python train.py --head_dim=64 --norm="layernorm" --norm_place="pre" --attn_scale=0.125 --parallel_block=false --optimizer="soap_variant" --max_grad_norm=1.0 --decay_shape="linear" --max_seq_len=1024 --doc_mask=true --train_tokens=195700000
Each number is 500 + 25 x the weight over its row's rms, rounded and kept within 0 to 999. Layers, rows and columns count from 0. Numbers have three digits each. The size before them is the row's rms in percent of the matrix's.

# layer 4 MLP down (transposed), 896x224, rms 0.109, rows 390-452, columns 112-223
103:460466508503535484454531453500440486526522509508517513536521514473485540473493516527477496501550510486528542510484492478510452501477530546517509482515521506525469515535508489497525539516508449482472509492508475512502507522527548471513456516457500534493498523523478520461524522467525502514485467449483499510498488484492501479540482468525
103:535480507528480542461516478450484495484485509553501468523463515458481526501495542495501484556519527456473512472523516532497498482521497521505492476469473482465523492458434490432504525508465473479464501473480487521499458486520509519511531494516487480452476532469488483502465525550513448518500525465499466518505488471501494511512507505450
106:527496521491500502494559478464511521541524496509512493493490496531470531486491491485496551539462474512486468508548501504466497500533510512515475497496541497496485479472481499554512503494541483536496509499494485525485470519510464521474463484453510523453511470470500519539501463507467480491492491511495472482518510508532475477491469488501
104:505550483500482448498521522486536558476507473519523469435484471499500471522455502490502456465553480478478477484495484525494488519491497502500489474507527525513548500495526483531514482470457508481540504534489510472480489489478525534455490455502488484509525482501550496484508516521583503481482479472530488521512530521489534532501503530499
095:475495497494431506545550512495500457521510497519461473521467490493507491506466507506492523495533486521504478523507501471466537482481507443465481487533504464472559517498484501490498517529488457521458519495474472479527442483485478578544470536519512516483503535510533529521494493494474542518491558468475484480504508463509470475464467475544
100:485464475521538513503528529470509496512527514531509523538520513488541458536509546517535486490523508478502502548517491484505529545511505517541526488494516491506495501542526509506549448467497517470489483527529494533528467502531541499463492478502510466464475539498464508496529503482516469499506484494522473496478490491489509498458503520471
084:509524447521543482524499517487506479508504514493513482542498444489498532514432496510492478488517487551451472502501519524492508519491518505495478536436498470491508495507518498500555502475527474487545502508513495479503487494495491490465454494501544460493491520524495485478503541528524503471479517529466497520524459505479467525518483475500
103:488509515479510528533491495549506487526463497462542502536499545459519470499568467503524503522555489551482459479531532497490469541484476544498512506491513515481495479465506526486512497500468516492490550457476512546491487466454506491483465471494526558493507473498560516516491546519489508495481541458467565506513522512438511524487479476540
102:505534518507477502487476520436479501490510536516474543514492496511519487501501476460508461479481510489501468435530503516475524489522507508525489496505520487503454469457514538507490484519476506498507487486464449482524532518477524482493492500525525524506515476499508529493472509488511467502489465505569486498480492551522484523503500495516
098:482570539501506505558486498515493508448521526485549481503495543499489527484535501500483529510471500487502494535540537494541518476483507507502488524507510484475506505515500512508512535489505474533469469486474547517493487492528516514526465488517509507484514497515526529494480550563483513452511492529473512519528520522508522455473461512515
102:559504473465496526491498519499495513513473490483495535491503503495490479516510555493457535466497514493479485527472486523536518495497514448549492506505476481473517492526523478481478520501522443487528528501519514529486458446552550483490495490454480455523488478487477462533485493464523535509495509492502469523509527524480483542494516480512
091:453501512498568539506464529488488518517449532522489498502447521505494492513554468530490463526483453494494505478498493476497516537465499511494472546474549457522514473495510485507445475505532509482514515484560519482495495470517463474497491495532489483460530490491459515522462489465486496483453469507469513505516489499499470486495523510513
097:478500532510524499482526493526501487512488499476545504508521512482498520501543488540506519444528480461476520498492511503501479543492519483499528508485519446517496493538481469521500479525481518532454539456471498468501484514552504466514507509489477497478549497516497496468479514495482504508507489505487491521498515520517522534469502480470
091:505504542476523517552483485516518481485516527535486501504535503512493495464497506512552462527469471503515511513458488496531525520453506520498529504486515505505493505443474455486499537502488523480477516502474527492501512523434507531522519492499537478534496506541510541502488531489521484477567524557504507478459477497453517507496497497527
113:513461458489524492473527527528528518484459531460508511528480488506509504491464539531482486469507498468514496497453526490441447457488525491511469483511513488477538492497487493491481499534493510544466516487491501485510464510512528490471518521487498514518488512504534477504525465551500533488509496514484478537539526544475482539452470463534
082:513536475484497508464492560486502485497510483485476505502493465494515479504527518536517482511519498489477484503512503480483529550504475496517481539508458476465554528478436465476490477523564504531466504463535511504495489515499542506477480469480530515485496470496471520497496508463473487529484532501516493515539452493522477442526500459486
097:483535502506483489471499428530538482501529519514501566508512474524501461492462467500498519465517530502517495548521499485505474470509504489528522473498470495480503476521529525507534497528525517482490503484521528533502488465503515526490531467523529495447488469463520480517526509477500482514464502491493521498517483470521484526531516494489
100:534493462544467503497499511501477540478511499478504504539492524481479473493491503478486495482478531513475503540489468491505508492523474492494484529554509542522479514523539523526492497513479520521490488502517528517531469473444551495540553466530461506457484503540479479527520489504499523456519437503496520453467483513502513466518488509508
102:462496495500495495480485497473514501488489480478510478484505526484502523531524551510528473489492519504513492495548479528496546492519486506471495495505527487454504522508529505495453564508482536491490512526514484535531504559526565519513499472481572494540519482531505499500468505520511483519504534491516515520479526503463485480482440521515
076:493494492526502527462521487494481554515524489530505438470470469538549485515475524522512493507484484508455476499484474459459531463490483462501506482476496491546509485499495528476477477497505501471480511506544522465503500489478509475478456507476450533473476519501462459478558506525491468504504519474500499520518519493459459492496517491493
095:539488512495537509495534471492499512543507493512504523518468534529432507561527499500508508503515512451449495539530414507461484496485493536467516512501469505543518467479485503514528542468503499493522512471472504498497535481529514479485504514510487502487498544509526491495492509471502491516498494484526542501471473515513475495530488515508
090:526486488512496489526547490557469464519484504489468544459543487540490496491501535480504508524483524482438532514510461522479515488492490505510500496488489489487533511478486504528505523539552466478521499495525507466503508476512534474489511501532517463461509486554461515483464505527465447516493510523470493504515493502497503489532494493462
115:512480499490468495474532476498500540505501520519513497528533493509504491515487498467530497485503504467494530537500478513517480495528512481498464528467543518487481473566496476486499439531495470504511528476464508511466478523466486481518496489481474528509489457503480478460512493513551469478479511490549499487541511520544492504528456509506
103:470506497509472491539462493500507506478518530492468504491475499467496508495515509510516551529511462480510527513521454510484477496543480471502447506464451518553458474569510519437531457509496523509553510459530495487534501493504485471471548504489522503487539502506542472456489508471522452507491509480538496533452487535474490548538483504501
105:487505472504520517542485514507496535529536482543518469499450519510520523513485458497504510518493532482492470507485472505496478497509452523480517497470528506490525508540487469503491538543470521476491477518524492525526465497515485484482483503523526548528513563489512532518477537491521482481519515509453543529461494490542496540510503535491
117:443525448497520470499469524516512465523478486469506467488518499491516492520487538472522499491488501519496485523474477479489470486527541514469474536506507547534520515512484488484486472525509501515502506503498506501536498476559515493499504497531517518465492493474502485488489464540526507539493486505527486547463509517427507509479517504531
114:499501536522445526510499509499497493506497529495523482498472482497510485490485521457491506557479509480479476479549464502531492474497515477491487481484525494511471512474521501540550556545493440465524489517489482507492499503464500537540463533473519530471525485477460503492460490527497488525568515516512506462512475525539491526515486530525
089:491444493460492551505513468486474479482483507468504484517501482479486488488545546556491481588493520515520493503493528515509480488444472476510527518495471480471559493445474483505531543457531499541525540521458525498483508464521514501516496472508519456466466502516516496527475476462516508449466490501504501538483495491572505467476493478475
097:508542500475462472546480495467530484502549501498501470464481523532494479505521497525477445498529467489477476471501562489523501546480470506494527500468552454557531505485487503528466518507468531534523502527520525513532500536479516485495502523520470521527485537511514471487482462525524533476496459462490517498478474509517471495500487498502
102:488515487489495499500471444525465523515483521511501508472559464505495511498503527496452467499500518525502518502505475443534522496490483506538503546523471531509468470491520513538571472479499497462488513493467493511493466536533536448498541523499488536482491496504467488536480537495499514484490537530514506477522457503533478485495495528516
094:484493537482418479483521534487507500489504516481506465474537529504540487503513461485509495511532548503497504497528497499511450487508459511503458496478495512489461492491505486451496476469474539525459523474510504492546486484450541490516461480516546497479505521525470503457508508486477444494490462517544515508520501515505532465529531454527
100:556521517497492507503477498483513559492501508501474518506498514508482505522496461490506499513525526483509458567504496511448522504492502522489478491509467505511522483496510516509536528517509544498494448485441484528488490479489471486525520491493474451506561466516525525505473444540516498505512563488512529517453479476530502494505546484509
107:475526409544516510464479490476489510472499486519522492483503489549536519500472519509508498513497509540508514477526483493533518501482500481502468559502496411532496501500488498477472465496501520475493485472489506528525504532538502483520511516499493517503493571444497511494506485486526514474520495526545445508451504520540543526482496510474
106:451513554483470532483506583524538517492520518493489463496512498500482500509557506501506507496471459502488480505507499498507473476514471530469534515512492477535516476506514533474507501489521471496542500476482540489488532551506513467442504501522500471490493518501533460511490505490491497526541458504491489492465539519493487467532538498571
113:484471522488531505472504503533541505551476507514516504489460455504517497486445513531522465519475521475536456458510487509499468481521509477482462467475512507514513505524493489519516493480500495535524500522480499501508494518497506505503516476494526501522499521480495544530510494507485516455524516490547511530472508515538490509510466468437
080:539495509520498456459494451495501451471510492484486455524492489559543486479489531486528506469503523454461464511513509516551554472513475450481511459497478496498470505491528512508527505499525515514528488508528497446540475469499498531572499462467516477512493511481506522466518488455509492517513525487494477526505528532473493493520478492512
095:503520556494539532517509520529493480477520538474514502519489481495480473493512481474454502479523517485462473523497518542493508488514487529531503499484485489532490506510500486475543500475497513499516471563560472484458526504464537483514488483501498504511502494488508525510511507494519579482462545500499505460477490499474503499518571512533
107:513507500495483515475521487470500540537545500485502468475489530486500504516483515536543494473491529449513484536502509519505486505496511479471497508522497500464538551503530534463445527440521474499493501529473509528471502506560514506505468510495526520497466517481474502525460484527464556454557545527538538504450509491476517498491505532522
101:473503511484511517519499537562519476475497491463531475523556498514472540509522475556502477470509524511497503498481496490518530516474505500435532532507529477542507490457483519518513496466488489465501535460476504483506477498470507580488506526487520494527488525536516516487457474513512490469501543524496463489488507498483481511489525495512
097:512462503499506484568469521489490485502501516513490542507526503514524491480496472536484423539493480531492507509529490493491483510430547520524523530506519447544495507502540541489525513501490525507523527525477509480516466495510476552446505516441497529523512545511490506531504520524521473447512496488514508523549502451488505502516481510484
124:516501500523474494505480504476462530528497521507509545513488540494544462517504529461494488459451497475517471490453493487455474505526495459511512490471519449505496512474513533496497506519508531492541485451517468480518490500525509488505543515527481505522495527520483469504528490470528494529509476457477459499518514543508526473529475516511
101:498502522491527454521459482505504515539482496519505480510493474530507505437505524523482537515512502453488507532478474475485522535499488490492504510506511529499532542488516520521582539493516495520516517520508482496465434501504502455501498464514474473478460499490513509492463527517506516474498462493473488425524519517492482518505525444477
117:496468514513487503512463476483491489509525488500521523447526507474502463488505487540511499457522479535505493485477487466497479517467452526516505518493458504496520471512457465536506498530467477482463526496513505533491507474490562541529511508457499560538527487494535529485517555476456514460465500454522493484537522519504473561500491503483
098:538486486486459502442493509500519462486496490501536499505520465527487479463543478523505545507496491499468491475493498477508521510492545501518536474550491497517523549542533478495507513499519531510499465475490499509506481492488495487470477522468480493503537493506486512489508499497488526465471463486506511501482533505477535511519474502489
088:522513504480456498484505524530491472534480475527505490474551506522517516510491488501520495510508513486430467561502505530497528530524529507501470506473494492434522510534508512460483466493476475516502506505532547517523475488456549515500480490526542479526463540487478533456486496533513458504538464503510460549512507494455466534505480524518
093:538455481475493481499510459512496527527494473458514485506478518495510473495511493495464529501501488487514503486490472519567464484472527479510492504491437545501493497500523510433492517512464450490482517543483481510480466501533490504497494486514526509565523518500501482512508490506509537500459526500480484508505467478514487485449490494423
093:509496532465511499524490489478516513533516507522518494494450453492480497522539484481535496502516521486494483512465474455514480506483526491515534473507485475501486491495506483472523471516445479506489518502487460472476464484545482511456507454481526538520466510493493501500554495492499548519454546509506448513512498527453491535523528528509
082:482470505500514484525500512499489501506511508515522488540487453501492469546508513512485487505512500527511492440497529491455526479473518466534494497509490519514530437485538534497421466477535529511520496489482470465483470475459510469512443446446499472542520487505521479463540485495455502501514503511509506508513477509457489467457534492466
088:505523496450518525489496463526527512465457472542532523493485468526529489502521510503488512490519525502504525496458492511447528480549487517488477510525443552536466508477543497489505470531520518530507482487502507504484484505479509517433491505515528491530524482508487516470515482465536506507500493515531520514487496472515506505529500516461
085:499492513521537517505484548473534499458491444511498510486500496489480531502508510461457489505501498486466504551495495470509487517462517451507529501509503446449538478527512492484502473507499475476495526469470497531465474486513540477545514496452490470504472516526509429539511495508478508516540532501528507514523445506510485517491450482439
100:505517472514493513523479477515500547482451470487540502463487504546495486520531486497495473497483469491533479470466501492506484474506528499497526524523513498511493510501514479498556484436472510520509519474503530441539522493514451511522467469504539481507496500461500469486482512478495522525445516527510470504516492481529527490501516504495
085:480539468472485469517548521495531493537548507522532479516489476483500517484488475515523488487517501475443535549476537502522520511506486489478497530455501507572512479502498481484425457477473543501524483468510497503512506458472503532466527463510478498496507492478534519506524526538450499511518529495477488519505472508512474518533477541487
096:450510520503491513509503490503486518451504495475476481551472520524476525470512486523497512509477520487500507463464460527476454469486521534505509526502556497461515491512520496513536493442425492470493503493493483514518504507526504497497478473443485459497464492498440521504474493497506513486508510517511478472464529517438492466495527461492
105:487486518496475511473503480497507521527502466520497527507560523482489453500506495530539481525524489524523490493481501553503523540480565505442539471528449475457520518524502510521507507506477516480509531512472509504470539467521472474520469517490505483494484514522515539463530503474498480461494520496563471489476462466484493493467486522484
109:509523531515463467482501500522523456490504507490517509462516525466517522502500532485509537516519480490538521493518466533475491522476479492519525504512497469508500483455505541463522537514477491480506520482491452518508494545466472485512492528528492511495473487549510523545505508524485491508491532498546460519501443553450477485466527511520
104:516481507536498507524472485539496525478485507517536485511521478513542487526534468472480477465531458520508467493537494437523496434493515479489500503504477502495528505523532491505532462495508543504563544453527475493500449524482546502467513480500518494473455534523544485489509511468470497534500500492498510495542505507508493456491498496495
126:549521474502519513507542561480495524516524504510476541495498479497507537502485482520503520538549509514484502504554481512479560512503472485474506477517497499535542495555491505478487505509533491488496468513494520508468504482480493488510521526492500530504508490490512478499510458489496458467453493505516493497520498452500485472452489432485
102:539476474517513499526534507485534503491501504492515493480497557443493502511488507485512515477468507500493457516504487467483537488527513516488446511514511508489465468507505549491515501563522526532529513531500479483517536518513505559502479453507465533522531509504514549531471481493530487498489493508504481471525534507496554524487470478514
115:482460491539468474530535509505445530486517509543549551484475509449526477546468503486499483497490496540449494487494529542464526510468516488519472506499509511474483503442490464499470499480508474521431534537505501477490504508531522482496508507524467463455468500517529504494509469495505522484490471536496548529535513487500473528508488513505
111:532495480490510473499528517497488507488508516534478538470550494514499544510499471469507512499503474482488499501526522513498538526492552494522453498540538460520537533519514512454486453535520517540543484498474502538512511472509495502489509482543484500445487513489461537483519516506509486495504501540530532496502503487533579509481476496473
117:487477482532512508477465502522502503504531519493493541501499510472511538501466474501520481489455505525486501454520452464532510551512466498481503457494495513484455520483480493484476481510503508496526508533493535514515472487479519518466483512486495512480525479482492484541463554495503508475517467566497502457496504520456483464473495495515
111:490517502481517482514553530526515501448420452496506527480485478481470501514504508516520519504480458502477474505465530541521514483534493478494519495510505527534511501511529484524545503482485495508495549507526495519490451478461498456512501476529450534474480471501458538523518502543504509486525475457498514481492498508468508531477508508506
076:499506518531523474491528488482495528492520446479542462470511463514491491529479509500502476493494507504425492510484513452461526515512489492473498495517517451450521486514488493495483465501501450509497507532494492497559513473493524453517506428460454440519508485547493507466532520508483509538508484532505493516524539454510495500510465489477
# layer 4 MLP up, 896x224, rms 0.118, rows 391-452, columns 112-223
098:544501495467472482469497508498498540508493527534472479514490512475525473477521480457518530513497452491477511481457511502497474526481491456428468535490508506546460535481485494533483513497526492534545504499449493471484488497533499505516497526474505484528474495521477505513460516455515495509504492439496503484509515536526519502520535508488
106:460520473516487561492471501488483514522496472501512509530500524452494481487469536511478548502521509497489477509534521512496520479462485525465520502472485547508485504490506538502469492535503503540513530458472432497484519485535485428505476515503500477507478471513467488487499541482495481476517483470473551499506478531510492522481519486517
099:508475409479504511527487471525499494529491509484502507514483528466475521497510506509517461519486478483513530477493511490485505469491566481433539532468508544503473453535421497485555486511521489495545521497582514499482484513476492525530530519527524465505485496482510487503529514470515493497518512469536502498498479482474487512452490481521
098:482526454508521469470472497500452458481513484481490501519502482454511513494477480484513501512515517493477489504540486499478484484491532546567458511514547478503508535532463494517473515488512493435474489527479507505507514543491506486502533506510512504474494516487474516508509531507522542539485470551495487517477489568473568469460493471540
102:490552504520528473536506496518505482482550486470488461550495492529466513498465528532518498512473497501506493489500530459551522508491483553488492507526510506478487496511515501501500471512507489502447500545506498472498499471492511461502501505509525478454492512468480507481486522491497472485487494527496545526491491527500501499478466532449
089:501512546539477511511490494530503509498494518479482523500500462461477505522473485476515520492510475517541518534479548472514486505492527507531478505484447497453498511487539535516543496545491544467505467524509521492523510527467490492487506452479504525492533487501464505505464529480512509511499455519507513505483491462512525523495458514505
102:491526509517539505498556502507490521496515516504500472470479485528509509504451516471472472526510520532481466508517495521470487496478479470517461476460526516511488516559500512503477510489532517524496518570508516475499513513475482446485499469534486474469522499497504534495474493500476481503493480484521507518456472477484518518440506492534
108:505521485504518503532503501519483445528493515528482466443494516493533516504469493540542494513517427539505515514499491502492544496499512516487532486490479529502474490485581521540523493509506498500453518532487512505468447526470473518522528567506506508543470486457471536529482551505492530501496532505476484442528479511502548519475546496489
096:490520496465488503474523511516483500525485515522457538486480512483527462525533455501508496508532547454571529468489547471510491455526514521504486473492522460500519512513509484554474539501475493460482525502508479498495471450501490436518497498510496470466481463489509510494575517508532519477538490535487501509478514484494512507497497494520
102:471437480513502511478499486489477543524459504507462549492461486528474489510494484506497530489463458479506505545503501515492490470550498493522474525490489519455486538511486517546499461511464477544513503512510527469478523499521491509494525491549457527436503523456471473513500531501509518477499492525477519494514467511500474551480478530502
092:507507496450504485547485453531509494465512507499505549483507519497484487481436487518503530496515492476483501504516520464461493492505479505490513456507493492489458517532521559494500486504514504547467504463432525453501506520422498482474503474488478473533504513554503488508526505502498522509531535504545496510476554446540504503492495517486
101:492510495493528475510517502449488489453511520524485487516486505511541508491524497486501522528501452493486481499452475496510481507504511470543529507514506512526509506510507480502495474489526522501464514539497473526535458481502456530497492453501484489484515513490445563532494520466446474509507535479503477472543487545510488503489517493476
092:467470492489509479525494516498487530473453477474509456518448493443482530488497499492497511478562502508503494527487470453443500512522520455472536473477514481455531517512482509491493518465508491515499498542480464511495498453513506467463497537516467524514448521495503460515510511464523496498438539508490528511485480506484504506499443491472
106:509476464507506505519492506430495491535497493473484485497499537486510499494431491515490459490519493486503493488501497478549454507468474453512513468487477497479496548572505468511496520486489512481524520513497562505528533507506525461463472499518488482535502521516528547520475526502496475507526483508496500483521485509498469529489509476500
093:472468487517480517458536533505520526514480519458506496496467494485499476464511469520518483495502491472520530490489466554485518521503513528502507468480514497506503492514542470507591503511496457523461467535504524502477511525502482512482484528555516522509482481504545495502494515527523463443527508489480516504475480540496527485512511470504
092:494446462535517501479483497476523456495507537523467491473496516498514490500500497501486458481565491496454521471531519444506518526485524515472515447484510513523513474501490501518452549461506494504482473507485533527540513489469471506479470497489536520525499554542484510470511522506517461487482515494511504543505474494514466527518494480486
099:512503501472462478514493479484483508496493525503455500537502511487502501516479499520517488512504502483509460539464515532472509506530528499516511481489456484516489495505501484484460526511488481478507546499482489514486474501533459472537515525541536498469475439506502513476481512505473496530503572497501461502512480511558465434480502518487
102:517455528468511463499554487493496554507469459481496522487447459538500512462501523508519506532505501467495527459484468502518470498524538441493515488505489565506503545502480494490486529460504501461473481476468493500489505509502499487511485516499479512485489501512468507435508465503478546481483534501532485517529521458547536542531529458506
088:477532522498481483513478492483496509556524515514447471460516466511543439472504468490505506529497547497575506441477462509494482541493487524464520485515458545486512533498479505526536476443522518482510491492564503502508508519477520479506496517501521493519509505511531510517512509501476477502501500477504495467493496531480496496505488526529
102:481520490499485486480468496530493496495472493488499512496472496527524521479469506468444506511532549527532485484501493511548492461509517464514499478536514474517475524497502497490507470485487522504533521489478508526476466469496459481509503505532470472497549477485464459494500514481484487486495504515477485456514518490489504497484570482552
094:528477499486483481520485519480536516530521485515478490502506490496516478476481493505523468496503458514500522532506508505471457510503505500474501502531533535496488468473535470499524472476496512507503515460528504473498508470544464486479444501476533523552505507463530518483486477496547508495480521472487491487498517524491505474436520508509
103:466523549514518533492506518459532501479473485473514548494527513475479479492461528482534475491509506504539526519495464469526499516519499483467468478479513525452521523523548492504472518507485493513484511520495506506489474506484473528507499451507445535499454473484495438455459521506536497527486530475523491499487469525521477527569487519493
096:465517447479567526507522499497507486463556460518469517519472539535493490465484490466497473481513461526457510485521507499504518491525484511486534480496503535525442481457466494539512484541464503483495508536474476462499488483478503496542498498562472488515514490533480481516497481510486538527498478518532478473548487474504547499457488508456
088:442493506483534516480548463531491475488492492523504471488489461466496477489508489511461517467515487531495523522470451513493510501485496537525523504490526513494461482476501481479540485476509475498473474493541545512507528514518515504544501481508511495507525472507557508518472514475500477501494533510463509508494505521512565523536482443477
113:488458521504547490496509523510517482525495480533494526506453491485511507484473510508492506516505504517470537443538507492498457492542529502461477474474491478506523532469537477507481519459484518476530535488483556459506485463542521534492457577508502519481499500470539503502466477501504466526463519499473465516497531528494521550490505481540
109:490498479510539541509487481472502517517449432539515495543490545521546482547496511473485466458476518507550496502501499516441489489514539511480516470509535473484473512468548487466494486514507521506470504501477500469497516515543489508483507502498505539513544533513538528469459549468482532522451521493515533513469485494531483497434504503497
098:514438505503456489539493506512502552487511502518504457502442474485515500452457519497502490490517520482498503499550503498507476527543492504488512493509498507494521529540489460504547501522485495494505491509500475496498483474495525475451496458507499474509535484478553467471497519502449513484488556479445493486488514512486511519459490499481
094:515558511483524486486545514535542487469462461528488519525515489481499491490444484444502498549460522495468501499498525479502519540483520521489517466496514527508530497491520485463488465513527497491480500491503520484484506502495555478512515510536475496499533511516469502501502512500514487488521502491517470528512550503518474480475521487528
097:488498515501524505459514498482507521535498530530472557488486457496502570540510508533487508482514498506423455529479498496490511493490510493510462476502470479497466481479486462472507541483513520453436503505520528525492514501510460479518520473472539479528492520499470488474534473461480518486514501513557483531483466526531517539534511505493
094:533522511489542527547474502482535488467518495511544532488455471503474544519504476467520548515493495505505498476490515495547486502510531476459476504537493517494472593540474513460499526496481499492532495533474483510466517478511496500528527533495483511479519507490503485508514504482499536502534532468487513501518511474519510520487524517490
100:512504509526517498535500496505506491503503515451501482498472495500478529528473550557473514535495502495470451510490529479491478536524488538501502453419496530533519509465505495497473451532493493531499479527486499457502496505465475499546445525514552477478505506495494515541499506500514512474508502527495553532506510497477489497475492516483
101:497505455476513480510509525463508545501502521478476443485504487491528489524494545516475506508471479541523519510454479523518465521484520522500490469484538456501540484507510527512505498482469494529549513502502490520486476483483509458480505521468492474524444500480576487497512455485482501526511488424488522483509500493501506502500479447517
105:487535532517496454512493543512516524544477507457477487454469488522470498486502507511448470523527519540487500482502495515472464532490478512504493511462520470452519466489513537503498516482487510493486510484463495459495487485533502468483498539531488470494536543497516516466523479497437474522506514477485503491531472479507516477486531487523
103:530519498455496513482525454505549455473496541471495479528521497514506479447490515489481492488507483524493506544507442487491508480489512473497504497549487547467419495519491516513504510545486528533481500511528465493476519523484518495494528515546466495473505475498501468556477468535494540499470540501478527527506487507497464494530500479509
086:533520508507528503478522481494509546556516479491502519488483499474484445485457458488458525496517523487467543505516473485470506512497476506494568527480518523457505488507485484481471507542502494487481496433467533486489442456455537510484504525543528503497474530505514492494493496498516483492463509513511507499483504505481519508525478495478
102:447516540514523498442489482478542508450533478514483496507474501506493506477498490522498525518483487514494458485459484507494508464474484479461505524478499498454506508516535484564526482476495488490527516522482531497520504431536481503501526501508512519439503493511480514486542480512494481484514486480546484471494477512537481469513500519472
110:541485511514526505476527556516518491480530485461480491472502522487496547503489517503507480493513471457512524520513510512561545504560490482492516520478494492482487500524485509492492497493498492497481476479483549483485485497506510488492487522524533509466465541487521481481500503519485462461546510457542505555504532481522528472478473536467
097:491499541513487525497545484478514494531479497521500495494489509507503520502487535479491482525471489500483506516503473493539481435484475529485490474480509486480481462479496460511546519496535526492562540493515521524541536488497523494526520517511528463502489493526518571527503477462484455503472467480513451499526508515503470484535508529486
105:515471505503476505462467462472554537522514482499525497521482478509504484485530536548473516475550465447527460535519479488523513516517492518457504503492509484471486475459501495490507532549538535498510498540464511521484495453518530490509528494517435458559514487497506499483470513512500504535503516487477500469459498456530506521516543500506
111:500499486509482511514507471518454502484489510508492531533502504490480541480510536545476471541551500521578493479508507469472454524449533526497525504517483504508541509488512494493544495509482519506469478474507512487500472501498551483527542555522469503468515500487499468457490510506502494476506556519535505475506506501490441532569499500508
096:501538489486530503497507456488522515476451498513526470495485460516472500490488464449512485503464477510473536510481533544557519497540474495519471552454474492470523534490522487512504499494475505501451488501525480490478490506443480493478495499539482529564506513485498526507510534504497523491482493511520487534479546500511505488446507485498
113:500498481486539525513498530467505532495542519457490510454505531529507500481546487527471498529522518476544470552517490527502486456525529498437501489490503488516504518508473472507476478538494469495501546511501498514503519510503494467494505535537541509494481476503481536509482532487522441498508509460501509522442480497466519484456510530475
103:504483563466506504486565506491519521523451533496501501528532487522543508486492498471475456504498497462492458467479510475517439528498490515485509504508478463530536512483443507502467458486521528493497500464494525493520510480509505439517503521478506499490513486547525514525478566518475520469478514477476530542512504514522498506502455520510
093:546511518481522533501504494513556478497514479511511457496486516526489508473498467549517527491488472512503516474513485526507532470526534456459512471511494459495472523468523501516520494500497495463506473531446520491544510503446523502528495497478468521478533518478543526535492472464503502503504497511514517489423498525518484487490474479463
086:491539464481506488519483467535505509533510480479517500507496487495479456519498500521475465529493488480492506556486491533550491517499514512505482458536521493497567514545476472476518527486453535513493502505478483492484495522513461504503487529469526500508518461504515490527505490497508500520477505495462467520529438524486531536491479473441
085:505490492528485509555492480442496485489518490481501524483510483493526477506470471500473497473551500491524529498551508480463478512490550504472485507518538544456477445516488528498487535492539509484529522500495522487517479467475469516462496549502426470555526477527519525484463508495515515491513506526470550467514521511498483452445518516469
096:503494533470499551470518489485540507523527451505478478514514500501497488500530487514506476462481508478538490516488483486530489530532494539480501500459496530486473525527516494505530497513498494511540490447520510485494450492493503505484502511542541526470529497505536542525454491475483517502524502484501512502489477532439536510498493494488
091:528514502541479511492468507480500470494460510485499517488501522529480441533520509493496523522455428525456490474504505515438535478499563485455499509506496511476541482519498473516518476478550504472494476519504489485499491518467511498509492445472516526485471473490511481482535480492454567529509497538509490498504467529490509487492494447479
087:520501508469508513538498480498545530473527498519450481509528554487489481490505494521470445507479557548448489537489492514494511519516515502559477513473525529493495544513517485471452497515499492496487505514449505440493488512481513501523523487496448496512541495481490502481501529462529478526503501508547501495488452473502546521558527413518
099:527511506492484480539478483500501494497465520518480498468526488515501514471551440500487478496538481493502571474491492518484485478490480517499475482535511533472502494476507487532502499457526524540540500488515488518519568489526475475495532557517500490538515514450531508442544514479499516564527484508512473466483512498470487542499501490510
094:522464514465499493522501470483475485482500483490488495513459518527473461474486530518485485495493482470505533448464528513485529502505480526476460523476504503507460526531460515511546497465531500469507519490504453475498550499525515461517489539528515501503473506512552495551475472528499488516487471434505518538517501528525447489479513493498
097:504525544513512462493522509523547507476437482546525480500483512517511516444465495510477523517485509447503509526543531428509478529500535540479545519483518515463494502483532499519554498483504506480513521501501522484482484518487455491517515476487534520477467480469487528500504550483556491485520498443496508456496524494504496479493519524492
102:485486473474477527513482500528461535517475515512472503493514517482515487534492477461515456492486524478488509506468477464486481502492545535485515500514513445518465463502533512545496549528520495490494514541496466475467518492515551477492521488507468497514476500488536531455528457497501530480564538496520509502487495511482485479501433475491
114:539506544514480487520522467508453457516527518538514474480518527482511547503499549460517481497500497486511483518546448493420472481480500478519549496551456508467495505470503519483475530545519506458494505505526483504484506523517509507505483483476456543543512487515499459539479532486455483487526480530465510484465506489501456493493504513446
103:491498486492475439458512480485515493484496489445502528483511526532516458486523514490483496508508536494506524504502509513533520537510499524511523466496521500474495495510488477499470546501496472481508500502536495494494489490444536516505485502513491531509496503476484561484492461499530473520527442479513503511504528460489530498507485540471
131:518517506493497504519498454463466486497502481464490531483497542500490513488437490490507477535515488504481520506490466482502521482499499503431479485495476475539530517499520491472501483512501470435500516490502536544517485496503497490539506531516506522507506459490482502497464457466488491498492515507513503512513461541510516484506532467500
094:522492468513554484504464455522497503465475488483516496500520494482513502520513511494464486518506516472516506479507481476490464465520496473514498509480491449503499473494456482543497475503466497532473453528510464508534545535514514472513508494515463497518511528497480539485477471562535485492493533480469457539474487506503500524475483494523
101:529514517512548510523546502535447531502496531485470502520524509519453500512514543497521522482485502466494471473557488503473459517483531499490508491483488475486500443539526506497475457498476491532523519489472466509484541515530475504522506457453502466533537526481462475501470501500483492510484476501505540516481489489473519535465478519508
111:497488501513529461506443502500472470503469479489545489512476463483476507541553509459489474516517507532510460533494510497521473529456514558490506503497491505459511560505479494488492480493488509480533488474509517492474513488531512505480493520481526489475492490469494477471537492479469490461551578490507448508485485529511498523559497489522
115:515448472504504507519522491458481511472479502481518516473549499508506511505534529463512519508488499490555516510485491482539487546459436439508490492471496501480479494528522507513444509512484481516458496527497480502506513480477530535505444455486506473516487501530494474504533517504507528516463526520519489468470500498510481501470495495499
107:464500561528533458472532450483517501482489481519513514461453444498484494526534481481468499495495460516495478535507534533519525490505456461490514513492525518524491520533495508487510477516472504496509521521505544493487499480470538505529539461511431504456470517506459493509515476468500489448479507503526540450496504530519489531507506460502
087:481492515520478486452424518503509474527489532541513533527533529503513489489471497535529472509497482497534536498519449550488542460472529457505534530483532473488484472515503495494542500507484548488481464501454540473479479514520474536493513535530513514499512520504504494528482488497480516468499521464497510495455494493546516507496496523509